config.yaml
d_mlp: 768
norm_place: "pre"
positions: "rope"
bias: "qkv"
init: "orth"
init_std_o: 0.00573
lr_mult_o: 1.5
beta1: 0.95
warmup_steps: 0
schedule: "wsd"
decay_fraction: 0.743
final_lr_fraction: 0.0
Each number is 200 + 40 x the weight over its row's rms, rounded and kept within 0 to 999. Layers, rows and columns count from 0. The size before them is the row's rms in percent of the matrix's.

# layer 7 attention output (transposed), 256x256, rms 0.147, rows 164-191, columns 128-255
097,179,216,277,231,149,178,187,201,270,175,167,191,268,223,240,236,217,179,224,221,246,192,200,200,209,190,227,187,198,288,270,179,188,286,163,219,171,209,175,135,122,192,154,302,140,219,201,245,181,211,192,243,101,215,250,223,253,155,141,226,166,209,175,191,204,247,176,185,232,176,198,203,221,235,217,191,158,179,198,227,125,173,180,242,243,253,215,228,105,149,276,163,181,175,263,219,301,172,189,220,180,170,200,239,203,216,184,165,192,178,173,230,179,207,167,180,189,290,174,213,179,139,225,138,152,165,226,170
104,191,255,249,258,137,135,150,186,237,212,219,192,160,232,111,175,143,274,247,218,230,153,212,189,249,193,227,147,102,208,171,231,224,209,225,215,173,187,158,242,214,266,162,186,169,239,187,286,192,257,174,215,202,148,126,215,182,148,124,214,161,253,257,161,193,228,246,148,173,224,209,202,215,155,204,172,254,128,281,180,212,140,215,200,235,156,218,195,79,234,241,205,163,200,194,256,193,210,154,175,229,209,173,180,202,257,174,163,143,211,254,142,171,262,139,219,257,201,191,178,176,257,228,234,149,170,201,201
101,183,218,193,231,195,195,218,211,235,258,154,245,203,131,117,232,143,192,196,186,176,218,213,210,209,115,158,171,205,217,227,204,243,177,166,172,163,169,230,266,154,185,220,184,201,285,207,218,203,222,134,185,155,208,190,186,155,181,192,164,153,217,200,249,238,177,208,253,190,187,256,138,208,209,155,220,197,248,202,169,239,256,211,215,209,186,191,234,265,232,171,201,180,246,228,215,211,277,233,183,205,173,205,237,300,230,224,200,222,185,191,255,217,138,192,127,152,205,204,258,214,116,181,254,253,170,191,208
102,195,180,172,120,243,216,180,204,195,157,219,207,197,255,256,194,174,146,208,144,255,113,158,254,182,275,110,251,269,163,206,152,128,248,152,226,202,189,123,248,135,156,230,193,155,224,159,259,218,234,233,232,141,143,122,141,201,227,175,157,232,181,141,216,185,170,280,239,169,120,193,215,140,239,186,215,241,192,158,268,186,223,228,200,159,185,260,213,216,179,183,196,191,177,223,190,213,195,244,253,241,206,118,226,253,159,192,258,205,198,179,173,228,244,207,173,199,252,256,198,175,171,168,203,175,215,121,200
095,317,293,162,234,184,225,210,161,173,206,151,259,165,260,155,184,203,201,243,208,236,249,259,124,116,262,177,198,273,143,225,127,206,169,190,238,194,191,191,191,161,219,233,212,188,139,223,241,194,257,171,202,238,132,222,146,199,185,238,166,165,222,271,193,202,186,264,202,213,133,196,261,201,206,174,204,299,201,319,149,191,147,280,239,256,143,190,214,177,270,160,187,196,196,182,214,209,239,237,183,207,148,255,231,155,168,241,206,156,184,204,228,142,243,242,282,246,244,263,181,228,164,232,214,225,272,173,216
100,236,189,167,270,236,155,273,250,210,126,256,230,237,158,254,228,190,237,252,182,177,184,201,178,204,208,230,207,228,191,167,305,89,230,179,195,158,255,178,173,221,208,186,246,185,175,212,191,268,193,144,209,252,278,210,237,202,145,192,158,219,232,176,196,237,191,201,268,203,267,184,112,188,239,226,280,159,229,237,119,236,191,191,205,221,190,264,165,178,195,251,177,180,226,223,189,198,284,146,231,226,215,214,200,200,257,228,167,184,163,192,203,218,154,215,256,204,169,246,164,197,97,169,237,178,182,217,224
103,181,212,293,208,184,194,201,170,173,161,193,242,196,269,171,240,257,219,185,291,151,175,184,216,195,228,215,139,195,221,157,238,247,248,200,189,246,227,186,260,193,135,177,254,210,175,177,194,208,265,244,139,208,226,236,227,192,233,256,191,164,210,253,247,129,153,230,228,166,186,240,192,203,280,227,177,236,172,237,164,208,210,263,207,257,198,190,151,236,245,282,191,155,220,164,212,175,293,193,193,176,212,236,148,190,208,208,211,173,128,241,209,213,232,222,203,190,241,147,214,226,239,169,161,200,218,202,204
099,214,221,156,220,204,162,203,187,217,179,171,115,152,233,136,123,109,182,186,230,208,162,216,241,225,159,194,220,195,173,229,198,184,128,185,230,175,121,232,162,187,237,218,214,205,251,208,172,186,188,138,217,147,198,258,163,218,187,251,125,215,170,99,142,233,217,180,184,273,159,287,245,201,209,270,191,209,228,211,116,194,216,205,190,188,209,241,229,276,162,252,149,143,202,246,189,134,195,203,199,257,192,187,157,209,203,230,189,271,163,197,182,232,298,153,205,168,183,229,199,149,217,182,265,226,198,179,178
096,161,172,230,194,256,220,190,185,188,213,122,214,175,191,315,173,125,251,211,197,170,173,154,176,220,194,191,211,201,184,217,196,261,188,224,229,137,160,242,206,218,146,202,218,230,110,172,186,179,250,198,226,277,141,239,227,211,243,179,232,220,201,246,224,207,164,255,215,231,237,130,152,229,182,187,264,158,224,225,239,223,239,237,158,144,166,232,214,256,202,254,191,213,225,262,175,212,163,152,93,233,214,231,220,168,309,187,96,237,165,196,236,133,132,150,185,211,215,171,246,190,114,228,238,149,153,174,198
105,242,112,205,219,230,244,219,157,140,168,177,211,200,258,209,225,172,114,262,122,226,202,231,199,148,188,173,167,270,194,194,98,274,202,224,168,219,200,256,165,212,189,257,181,195,262,197,222,174,173,189,244,159,181,249,214,208,203,162,247,84,158,276,178,266,244,289,228,225,214,211,202,154,270,137,169,245,195,145,132,178,225,98,171,184,169,196,238,198,176,235,185,248,164,256,206,213,158,172,199,182,224,279,200,145,215,216,169,284,265,218,249,238,186,154,142,198,205,193,144,239,243,170,277,285,191,174,174
101,213,160,175,171,164,122,259,209,243,215,200,273,207,234,181,200,172,174,188,235,163,178,194,212,219,273,192,195,266,222,122,193,186,213,178,152,150,179,162,213,194,207,196,191,226,226,178,213,64,192,207,140,174,237,149,185,187,208,195,134,172,198,198,245,240,200,236,202,179,249,226,137,213,220,270,140,121,213,185,223,174,227,129,176,171,204,183,97,216,178,231,192,150,228,217,179,199,244,224,188,274,231,209,257,209,208,231,227,214,224,94,185,184,252,252,194,179,225,193,134,199,211,175,162,233,222,210,171
103,185,218,234,193,239,193,170,216,245,266,315,228,223,242,236,218,232,246,180,185,172,174,241,178,248,135,288,222,148,249,214,196,181,185,195,249,259,238,179,232,189,150,160,212,150,189,251,178,193,190,206,207,247,269,199,152,163,179,177,162,141,150,218,269,259,140,197,148,207,173,215,244,241,196,185,145,238,207,227,170,178,204,227,278,144,202,186,188,264,266,150,159,204,222,245,199,208,202,177,171,195,160,163,291,177,303,211,194,169,169,163,275,245,186,219,172,263,122,102,146,233,202,227,230,205,263,123,221
105,214,161,249,189,269,247,206,240,182,284,272,157,240,209,180,209,121,126,139,197,215,251,158,195,184,225,234,177,261,161,250,196,274,189,229,226,193,217,171,163,136,192,160,180,172,293,177,163,166,254,204,211,228,229,191,206,204,207,166,199,225,198,252,234,189,220,183,200,164,250,231,200,174,214,208,188,212,195,183,205,103,98,233,177,152,264,152,211,181,185,243,251,210,192,147,205,164,181,212,269,289,212,279,214,171,181,219,242,177,126,148,226,232,214,221,306,171,236,155,195,242,147,193,190,236,199,229,210
103,288,251,210,141,159,199,237,188,158,241,188,197,166,147,219,252,238,259,171,256,256,187,252,204,204,168,175,207,177,174,131,246,286,216,201,98,240,210,182,129,233,256,243,168,198,228,199,229,126,210,174,183,179,188,188,275,156,230,213,156,245,172,204,153,190,206,159,198,208,182,174,242,199,273,231,247,224,179,218,218,228,162,134,197,187,179,175,222,262,254,156,182,187,179,180,159,168,238,223,262,135,271,134,249,151,156,250,176,259,200,225,156,190,250,192,165,217,184,218,232,198,263,209,230,158,159,266,169
113,246,186,168,196,147,195,264,250,152,218,218,204,173,271,195,147,151,214,198,209,147,167,242,203,256,240,197,188,205,189,144,225,247,282,186,285,174,268,221,200,145,204,217,168,198,191,183,183,215,147,196,198,254,179,170,134,142,205,245,173,152,312,156,193,181,216,243,264,272,174,192,189,239,191,235,217,177,194,261,265,201,206,189,223,190,152,170,185,281,260,285,259,231,224,155,168,206,253,176,221,150,209,218,250,195,239,166,184,232,188,271,199,279,197,230,212,218,162,230,217,100,210,125,254,265,215,169,232
109,195,244,193,230,263,266,146,271,217,166,232,238,243,168,209,250,207,203,196,270,145,191,240,193,280,163,203,232,230,205,179,146,177,165,205,122,215,283,255,176,243,193,219,150,234,216,226,211,161,249,223,202,252,173,242,223,210,226,231,152,213,158,187,223,205,193,256,139,251,160,263,188,239,191,166,261,214,250,221,246,194,129,201,213,239,267,151,184,162,149,220,172,173,211,203,200,145,223,223,240,201,215,194,236,133,231,164,277,264,234,131,209,135,96,218,231,156,197,232,187,209,234,208,295,138,223,163,206
102,234,180,156,99,221,167,201,178,171,137,168,187,220,197,141,264,181,227,214,225,250,254,205,232,168,206,161,177,202,213,221,201,137,240,184,202,208,214,295,180,120,157,187,171,202,198,239,261,278,247,147,268,207,241,188,219,147,137,152,182,227,243,269,203,178,201,181,168,157,148,234,216,235,235,172,186,156,194,200,169,176,279,193,230,279,156,120,253,209,231,221,217,167,213,229,189,224,221,237,176,227,199,185,282,153,141,221,268,218,215,148,225,159,250,191,233,241,165,196,230,172,214,178,165,156,179,217,220
089,196,248,195,105,245,115,139,222,163,130,229,207,247,198,167,221,224,190,236,244,180,178,246,215,232,207,184,190,182,183,143,247,212,184,275,328,237,209,266,218,207,214,266,201,213,224,252,290,187,252,181,149,231,230,189,119,162,114,87,192,231,244,226,158,232,206,265,234,217,203,188,241,204,174,176,133,217,195,194,147,167,210,109,168,242,112,191,254,171,203,195,197,130,176,146,121,208,176,178,220,233,217,192,197,206,176,200,234,207,220,208,213,145,239,193,161,184,159,209,126,221,125,242,182,216,175,141,242
100,161,219,172,276,222,234,209,196,249,184,204,210,206,245,203,190,214,202,198,247,158,211,250,201,163,191,185,118,171,186,254,218,165,179,216,237,216,245,222,277,200,220,219,217,139,178,210,205,241,157,261,175,163,190,191,302,276,216,169,148,159,147,178,160,223,158,209,164,212,218,289,221,212,269,219,187,218,232,165,147,196,182,237,270,236,201,158,212,200,128,160,186,223,183,206,240,217,154,158,149,164,231,268,254,192,203,123,214,240,221,155,189,252,256,120,147,171,133,321,181,185,244,256,256,200,176,231,219
098,156,206,198,154,235,136,198,270,242,188,150,238,228,190,247,180,162,173,205,227,214,183,179,185,143,213,186,211,169,214,191,223,209,257,217,205,136,210,233,243,207,166,224,94,193,217,268,189,218,139,112,218,296,237,189,282,171,189,257,288,263,252,249,230,293,235,182,193,132,275,207,188,205,181,163,232,233,236,186,189,208,207,228,173,231,267,189,245,218,268,185,235,201,208,204,147,192,218,137,218,183,196,233,147,179,156,176,136,220,275,258,160,198,276,228,203,236,244,229,164,254,199,250,283,182,154,267,192
098,215,146,228,226,159,293,209,178,247,196,273,238,247,176,206,218,183,198,227,155,196,185,207,156,192,191,139,215,305,206,163,206,273,149,219,301,138,97,214,184,201,286,218,262,112,179,165,193,177,223,228,173,159,225,252,130,176,186,148,183,169,203,188,79,215,223,209,183,230,174,153,190,186,245,157,213,183,158,169,176,246,215,201,199,204,126,153,170,135,246,194,241,172,154,158,193,263,169,215,299,132,174,211,225,160,227,288,121,291,211,196,231,212,195,206,220,215,201,166,238,241,199,228,220,193,287,184,159
108,200,153,205,189,257,183,195,210,204,190,239,116,224,143,82,207,196,225,164,146,193,256,204,199,165,184,228,234,243,203,198,181,189,198,182,193,154,167,244,173,245,188,203,181,159,168,190,144,175,198,263,234,212,207,171,192,180,216,241,209,99,225,304,221,139,259,178,133,149,218,186,169,172,133,253,197,147,186,126,200,288,236,160,203,166,221,141,230,160,246,155,160,205,257,143,188,122,309,164,74,168,224,244,137,207,230,202,174,174,193,245,208,180,180,137,268,177,220,265,194,191,182,244,176,161,196,185,217
106,260,109,209,164,223,153,244,247,134,140,249,177,141,117,192,212,146,170,176,212,224,198,190,174,254,214,216,237,177,200,259,202,246,173,223,238,164,259,232,198,177,186,274,205,224,255,121,179,203,295,220,217,169,176,193,141,201,145,163,221,225,214,217,185,183,238,214,178,188,138,251,178,230,176,240,165,165,143,205,164,263,217,245,165,225,219,182,267,298,301,216,231,210,254,195,205,245,187,181,108,328,193,170,180,186,208,210,206,149,241,156,121,209,262,191,239,219,239,257,220,193,183,159,181,174,218,179,150
097,214,236,167,179,150,199,257,267,194,204,173,181,193,246,100,122,125,197,130,146,175,177,247,181,214,237,140,256,95,148,200,180,174,222,186,163,213,213,239,165,151,144,237,228,226,130,183,240,175,151,251,188,138,183,176,190,134,255,200,212,167,180,212,151,202,203,214,237,228,237,239,234,177,260,226,154,181,182,229,173,208,172,257,218,301,186,149,204,209,174,177,152,166,246,197,161,211,149,147,176,190,221,173,218,173,186,188,130,151,177,224,197,256,230,233,247,178,155,246,233,210,211,197,198,166,264,176,187
101,178,242,219,184,142,218,179,271,220,201,149,213,232,187,196,258,134,257,196,159,160,187,205,215,186,266,197,188,188,212,212,228,229,265,166,237,219,270,219,150,226,193,216,249,154,243,248,211,200,250,167,160,245,152,220,190,189,151,226,212,125,232,163,246,205,287,205,239,168,191,203,171,193,178,225,129,198,224,183,239,177,150,234,198,130,220,197,102,151,166,170,252,130,155,164,202,183,139,187,155,188,212,205,178,192,158,205,217,199,245,258,211,208,190,169,293,188,217,141,150,206,176,267,202,200,202,224,162
100,180,224,192,285,226,213,220,188,184,191,156,197,233,216,183,247,202,214,138,227,154,250,242,179,226,188,229,167,220,145,183,283,207,219,226,180,246,246,155,212,177,181,269,141,176,194,245,141,246,216,236,198,172,246,181,235,267,194,232,217,194,184,327,187,195,290,182,159,174,219,226,182,128,163,186,189,236,244,188,256,132,174,219,188,220,200,105,241,217,145,208,137,255,253,174,202,179,214,194,178,168,186,178,237,262,209,183,272,235,344,174,185,267,193,176,204,209,272,117,223,189,214,203,246,171,145,205,154
101,212,134,185,153,285,282,174,245,127,226,137,149,128,204,259,164,212,206,126,238,201,176,215,220,183,155,205,231,192,172,195,173,202,160,148,148,186,204,176,182,251,217,177,161,175,226,209,132,272,200,221,149,186,203,169,182,200,185,167,248,119,193,172,234,206,195,283,192,298,257,155,173,108,184,195,192,184,249,179,205,234,245,177,199,254,185,204,259,177,235,196,187,218,208,210,175,88,261,153,197,181,186,215,141,255,260,212,186,148,286,164,203,175,188,133,133,218,272,196,165,168,201,260,261,122,206,112,203
105,199,284,200,266,277,191,197,209,154,251,200,218,247,167,239,208,241,191,127,146,87,168,193,203,152,197,309,224,208,193,195,178,198,209,250,176,200,185,144,230,221,174,195,158,146,185,186,116,183,163,215,213,243,273,216,147,210,207,130,212,246,185,177,183,197,207,216,209,157,227,136,215,214,179,231,213,117,178,201,158,249,253,201,198,162,267,176,194,191,227,247,191,242,268,165,211,215,177,171,175,263,244,245,182,232,202,116,218,161,211,199,203,196,130,168,235,197,187,224,203,211,252,265,308,184,221,250,210
# layer 7 attention value, 256x256, rms 0.12, rows 165-191, columns 128-255
099,217,211,195,210,182,173,121,185,261,135,186,243,212,198,133,160,186,264,219,174,178,97,165,202,236,244,241,204,174,235,186,230,241,179,179,206,220,188,166,227,205,110,201,211,191,257,220,214,149,259,174,181,227,213,182,221,221,227,191,175,190,184,327,204,155,195,240,183,136,216,133,112,252,174,184,144,262,192,186,234,233,160,243,210,257,120,224,168,170,177,253,149,83,279,180,288,186,120,186,203,232,170,210,136,182,227,187,151,188,169,205,180,259,212,139,259,208,224,204,151,248,199,227,205,198,156,214,210
098,196,216,185,161,222,129,264,183,216,170,211,211,136,195,182,153,180,234,159,133,208,254,221,212,219,123,179,210,212,196,233,270,282,163,268,193,206,262,238,192,253,187,202,207,184,238,184,243,169,198,150,178,160,205,150,151,202,236,134,158,180,216,192,207,243,266,216,232,201,207,199,227,141,190,156,167,241,206,229,206,218,252,236,183,165,199,174,131,257,240,181,242,191,280,192,237,148,194,338,180,131,188,188,207,259,151,203,177,268,255,148,231,237,177,205,151,153,238,182,270,177,127,186,230,249,166,177,177
099,171,171,207,168,166,205,146,231,182,159,252,181,166,260,260,180,162,224,211,188,189,142,203,176,243,163,123,281,234,191,154,174,137,263,97,224,204,218,140,181,277,178,169,190,160,258,231,173,206,193,280,224,149,243,197,151,224,181,261,231,269,194,170,249,206,189,323,196,234,224,164,247,124,209,189,147,161,226,269,193,141,202,238,190,97,147,312,203,180,185,228,204,192,140,197,182,226,214,211,244,239,139,170,159,186,142,217,272,216,191,175,223,163,207,181,181,148,140,200,182,180,275,170,221,201,194,209,186
094,264,199,199,189,209,244,218,193,206,130,199,242,151,142,169,137,232,194,187,207,154,218,195,135,191,201,151,145,202,216,256,180,171,198,222,198,204,207,197,141,184,211,202,189,228,162,206,177,172,253,175,175,204,125,201,165,252,223,244,161,194,165,262,216,255,185,219,144,271,200,266,254,189,277,125,145,213,218,244,222,175,168,202,169,208,191,271,125,269,170,201,208,227,176,184,237,198,210,168,201,134,172,227,138,178,201,194,228,191,154,214,221,166,129,245,209,192,153,236,122,262,160,238,197,277,176,183,222
095,234,182,225,199,203,237,263,163,174,242,225,206,233,206,158,183,238,223,169,212,154,222,178,153,179,168,219,255,140,186,192,220,181,130,179,201,182,181,197,186,317,157,142,227,243,148,105,177,231,254,172,177,253,230,161,289,279,197,191,237,193,228,182,211,187,241,162,212,159,195,207,137,191,140,206,188,179,189,173,206,141,200,200,211,189,167,233,161,318,149,146,174,182,164,198,208,144,203,247,222,158,233,201,243,223,201,237,167,207,226,174,231,197,121,177,255,203,129,169,110,192,152,218,244,200,215,176,247
094,190,208,227,161,222,229,146,115,221,226,136,146,131,224,139,212,229,150,162,211,136,168,239,184,164,149,104,133,201,155,174,177,234,208,189,152,188,216,190,220,177,156,283,230,157,226,146,134,215,252,251,166,228,176,188,224,244,174,164,216,166,257,246,253,194,238,201,236,185,131,191,153,267,233,224,195,273,139,203,199,187,175,226,197,232,161,153,166,168,164,270,237,118,144,183,190,169,226,249,212,217,233,215,207,105,159,175,174,200,209,159,206,159,189,160,168,230,242,212,264,173,173,196,215,178,177,167,196
095,247,187,203,192,193,183,259,214,251,179,242,168,210,141,198,136,159,243,228,233,155,178,176,292,140,182,196,258,209,203,257,230,215,121,167,204,173,156,189,187,206,81,202,238,216,256,207,209,250,124,128,261,168,270,250,191,230,106,230,161,149,217,159,192,211,196,189,243,191,220,180,249,211,212,210,142,236,297,207,129,223,150,227,199,172,232,277,177,190,180,247,130,142,244,214,171,223,154,211,161,247,270,186,159,275,192,185,156,198,206,140,156,224,275,223,199,167,252,236,144,155,253,174,238,223,171,224,251
094,122,134,166,186,189,199,172,224,118,225,174,252,194,197,203,205,248,224,184,259,229,200,184,199,237,156,211,229,228,205,183,185,250,198,207,200,201,149,255,193,190,216,216,174,228,168,284,165,187,212,207,250,247,158,284,218,218,238,275,208,216,235,214,177,209,167,135,194,264,213,203,119,203,144,196,247,163,168,171,248,184,220,109,149,205,134,164,198,162,147,272,172,202,229,212,170,188,171,224,187,168,233,165,285,225,194,221,130,226,168,230,164,87,152,144,145,198,200,139,196,101,127,303,372,205,144,127,215
097,219,131,254,239,173,140,216,174,98,139,140,229,181,215,266,217,174,198,220,184,240,224,231,175,189,130,169,234,214,154,199,176,198,163,228,170,158,244,196,115,203,206,206,240,100,262,247,119,228,199,274,206,147,203,164,206,221,188,207,253,171,195,205,174,277,206,189,179,228,213,286,210,86,246,151,251,151,204,200,253,115,213,88,191,161,204,163,196,204,160,180,129,195,202,206,131,207,226,159,204,286,197,153,261,214,157,219,216,216,217,205,245,244,212,181,164,199,185,216,126,206,208,104,209,308,187,236,188
095,171,169,225,127,194,136,219,169,240,292,176,237,244,228,175,197,255,224,216,285,190,226,187,192,261,235,246,153,202,211,187,133,201,233,249,213,221,179,242,198,252,246,239,170,150,221,228,181,155,174,218,239,160,260,192,231,232,266,179,244,198,253,139,176,223,214,193,180,129,160,215,187,160,200,173,195,179,220,196,223,184,221,224,190,250,223,233,215,219,114,279,267,211,177,269,199,158,226,154,158,207,207,262,226,181,133,267,224,229,203,170,196,183,251,281,151,197,167,181,225,303,216,202,259,237,245,230,144
095,136,172,278,254,264,182,86,148,265,257,207,241,238,239,229,253,254,255,158,174,202,125,131,292,192,163,179,202,165,200,233,236,201,180,169,238,208,306,228,236,152,199,274,198,191,209,288,265,207,176,179,182,268,205,232,121,217,157,237,176,210,197,184,259,189,222,175,188,176,215,156,252,237,189,248,218,184,188,254,206,146,186,224,248,229,257,154,132,230,173,165,162,166,211,177,240,167,184,201,211,244,171,238,252,170,267,264,178,237,221,203,145,226,233,227,277,244,140,183,218,167,267,232,190,222,235,111,232
102,194,161,216,157,226,180,229,243,218,286,197,136,152,232,151,207,248,164,222,192,148,295,203,241,188,250,203,214,241,150,274,260,299,217,189,136,155,271,167,216,184,239,130,222,152,187,191,245,161,154,186,185,137,193,196,185,168,184,199,266,209,208,294,217,237,206,241,158,185,217,239,198,205,166,251,133,204,170,207,179,151,147,171,163,224,187,253,253,158,206,150,223,168,234,218,178,173,212,174,204,208,228,279,197,205,208,165,169,211,215,221,253,209,234,195,241,173,160,262,174,208,153,193,146,218,241,258,171
096,237,252,142,189,231,209,197,205,199,182,249,176,131,199,204,190,229,281,203,255,205,177,162,208,193,245,225,214,104,169,162,168,277,153,183,158,150,197,189,171,231,237,286,225,249,223,172,244,141,283,195,186,186,199,199,210,239,194,179,145,223,167,157,216,232,278,185,200,154,196,185,238,185,289,243,206,274,179,244,154,200,154,143,262,247,272,186,196,230,261,206,172,175,135,230,182,135,209,203,214,191,257,197,261,138,150,236,170,224,189,233,243,238,186,150,181,237,213,214,151,253,239,208,218,193,216,273,133
103,260,181,204,216,182,268,164,164,234,223,185,262,194,274,112,177,173,200,190,207,156,155,253,249,218,119,228,182,157,168,204,193,212,168,177,186,174,234,245,228,235,195,239,225,259,145,175,186,188,172,143,160,232,218,170,148,140,193,195,212,127,192,190,197,166,192,206,204,235,178,149,185,228,214,239,203,209,240,147,258,144,165,244,144,239,163,156,174,236,220,243,197,235,218,184,174,148,147,251,183,194,180,199,175,210,218,219,133,158,240,305,177,201,273,246,178,183,206,249,215,209,218,194,257,266,220,161,236
101,149,188,272,237,271,250,148,280,193,228,205,215,175,204,211,186,238,211,168,237,156,188,270,151,179,212,214,186,286,133,275,156,194,194,213,182,110,213,247,145,254,177,203,214,231,205,207,269,214,214,167,238,165,223,283,225,161,203,177,222,169,200,210,213,187,193,157,156,194,160,256,207,203,173,199,226,210,220,229,179,194,115,152,183,222,247,189,194,252,139,189,241,172,239,214,224,137,151,154,189,184,201,108,263,188,195,150,205,285,207,200,171,183,238,167,242,174,233,249,163,170,248,168,222,233,182,150,149
095,231,162,213,117,256,186,196,173,208,113,195,111,149,158,190,244,171,192,177,148,262,241,245,176,235,192,142,167,215,186,213,252,149,178,193,160,191,225,193,195,209,194,151,149,201,191,195,278,243,268,167,288,193,171,170,183,187,127,227,225,207,277,208,208,187,211,310,153,224,202,204,219,217,150,196,274,199,245,116,198,197,232,282,267,145,198,219,169,255,174,208,193,203,170,183,190,171,240,172,201,255,188,212,237,110,239,165,257,162,115,151,150,139,216,215,167,177,224,173,199,137,199,160,186,197,170,203,216
089,271,216,231,164,267,126,176,136,210,178,170,178,220,246,189,157,183,144,183,234,156,174,203,263,225,141,248,165,242,164,147,254,225,139,243,268,271,187,267,253,202,178,199,184,228,212,209,290,120,208,171,237,197,162,146,178,221,118,118,198,169,227,216,167,177,137,210,208,236,196,194,231,204,140,191,219,196,142,145,177,179,216,156,261,226,152,211,151,195,181,204,85,196,156,208,190,196,176,175,212,167,243,222,144,111,216,210,250,218,157,217,173,148,234,206,179,276,174,142,164,174,159,257,199,232,312,209,245
098,178,288,224,255,166,137,222,210,206,207,238,222,254,209,186,170,193,209,222,204,139,173,285,155,191,224,279,198,151,133,204,201,182,186,213,227,214,251,219,164,164,191,221,258,219,212,153,241,281,182,160,230,233,211,196,230,255,190,140,196,180,180,197,114,216,96,179,171,155,191,234,204,213,294,165,222,189,182,218,259,208,197,228,312,142,201,177,252,237,208,166,226,212,183,203,263,255,104,189,169,223,207,181,152,196,185,236,192,179,171,168,138,258,309,70,186,226,246,233,178,195,278,252,156,225,182,201,201
094,205,275,148,199,237,210,138,300,321,187,132,202,177,227,212,94,242,156,250,134,207,254,197,210,180,210,225,270,143,207,235,226,271,171,210,222,234,193,201,191,224,229,248,141,224,230,217,165,197,203,171,184,265,228,266,225,173,198,182,275,176,227,214,203,250,270,251,174,199,260,210,184,190,214,206,246,178,220,215,210,205,202,204,196,122,224,150,247,168,155,175,174,179,207,170,187,174,205,164,200,179,188,255,181,172,262,156,236,213,266,250,223,187,170,217,169,203,251,201,149,125,221,164,226,181,140,277,190
091,179,133,163,287,172,161,199,135,132,195,182,263,238,174,238,176,190,193,234,192,241,215,218,156,235,207,164,220,258,258,164,193,230,192,256,158,192,223,269,196,164,213,247,224,159,200,237,174,209,180,183,139,192,155,196,178,200,190,161,204,240,149,166,165,194,140,179,188,183,200,208,212,189,314,158,186,211,223,208,250,200,205,158,165,252,168,229,130,170,281,135,178,205,230,170,188,172,181,211,310,189,214,189,193,166,223,254,118,234,203,213,200,245,229,223,182,155,141,194,164,219,132,208,211,183,253,265,95
102,246,129,235,233,97,157,189,169,239,226,240,213,237,230,133,273,227,261,233,110,197,261,189,147,165,184,159,224,232,150,183,201,227,193,247,210,233,212,235,288,248,208,235,159,120,194,165,196,154,229,260,202,162,207,162,226,218,196,210,166,197,302,189,182,234,236,230,169,146,193,170,115,174,218,133,226,206,188,115,137,259,214,229,195,203,208,220,301,156,209,174,133,225,229,211,225,139,186,158,176,221,266,237,224,211,202,219,184,203,264,142,182,193,214,165,229,198,183,228,218,194,186,230,154,170,162,126,158
098,206,198,166,204,250,230,245,247,195,107,188,197,175,214,178,207,275,183,230,156,167,218,223,264,302,190,179,194,227,291,269,218,187,154,170,235,164,271,190,217,271,205,257,177,271,244,232,146,191,266,225,152,189,214,199,258,171,169,224,199,220,186,219,173,232,233,195,219,262,125,148,228,255,198,255,143,203,177,159,150,165,202,160,168,175,169,225,192,183,198,152,146,222,191,197,214,232,192,199,201,317,218,228,178,228,215,198,127,206,244,191,151,205,189,182,219,241,237,274,180,201,220,224,255,213,252,184,190
094,215,194,241,229,150,160,157,193,234,188,160,190,225,210,236,241,161,193,221,225,208,220,234,233,200,237,168,147,213,179,247,163,182,242,162,82,210,235,277,139,166,199,228,185,198,184,221,183,180,305,246,278,188,237,107,163,182,175,264,178,206,145,197,159,252,202,254,256,227,177,168,219,191,218,198,151,248,191,190,235,186,248,160,219,274,182,179,158,202,162,160,205,130,231,164,151,220,204,200,186,223,211,184,162,158,173,193,87,119,192,220,192,195,179,158,215,147,158,295,161,201,204,114,219,182,178,166,216
095,243,291,222,162,178,202,196,228,258,213,105,213,214,196,164,253,146,174,190,155,137,235,201,187,167,235,195,211,159,243,162,190,209,248,167,204,218,147,148,170,199,124,207,161,172,198,231,170,203,266,174,177,211,136,168,203,192,197,227,198,268,243,175,185,222,234,260,252,176,177,220,213,130,213,252,143,182,222,101,223,256,168,223,175,195,214,195,197,121,204,211,217,176,231,225,178,133,186,189,189,179,173,116,231,198,242,215,214,245,206,168,268,182,184,183,201,131,196,176,151,265,182,228,208,225,216,182,150
097,175,210,225,232,174,223,181,183,269,146,166,241,218,194,135,237,171,122,196,111,144,197,157,258,247,179,209,145,199,141,201,224,217,129,252,145,199,207,227,154,198,220,168,135,201,193,193,193,268,170,177,205,184,263,212,199,218,168,224,226,192,232,274,176,191,230,176,252,196,247,207,189,191,129,232,279,240,212,193,216,260,200,207,198,196,236,141,229,265,198,203,127,193,241,167,200,186,210,157,208,196,157,203,177,241,164,237,246,207,263,156,250,229,184,91,190,234,306,174,226,161,188,140,219,170,198,159,177
097,261,209,248,219,120,245,197,241,78,191,267,221,236,277,191,152,264,224,180,209,199,202,251,247,166,154,238,174,228,129,154,201,206,145,178,214,147,167,230,297,251,266,154,264,187,216,236,181,233,199,224,141,166,225,146,204,202,162,193,174,211,209,241,228,210,227,326,224,224,191,167,172,134,164,257,227,209,268,232,215,223,192,111,229,217,178,245,246,212,215,226,271,249,196,257,190,179,204,159,194,145,189,222,194,244,200,207,218,173,245,180,193,166,195,174,188,219,212,213,148,208,225,240,207,189,176,141,149
099,191,218,191,278,217,241,200,180,176,254,165,219,239,217,215,189,223,191,106,137,189,208,178,260,156,266,161,141,146,154,181,233,179,197,250,225,219,174,181,226,177,242,201,221,142,146,228,153,195,140,202,159,176,206,297,156,205,165,91,218,190,212,209,211,166,173,159,232,198,176,204,168,178,210,292,177,176,225,207,198,259,235,183,177,162,255,136,160,249,168,225,239,180,253,194,143,197,212,237,210,212,239,208,190,195,263,255,145,180,184,165,206,204,173,96,210,224,161,196,254,166,238,226,269,182,214,176,240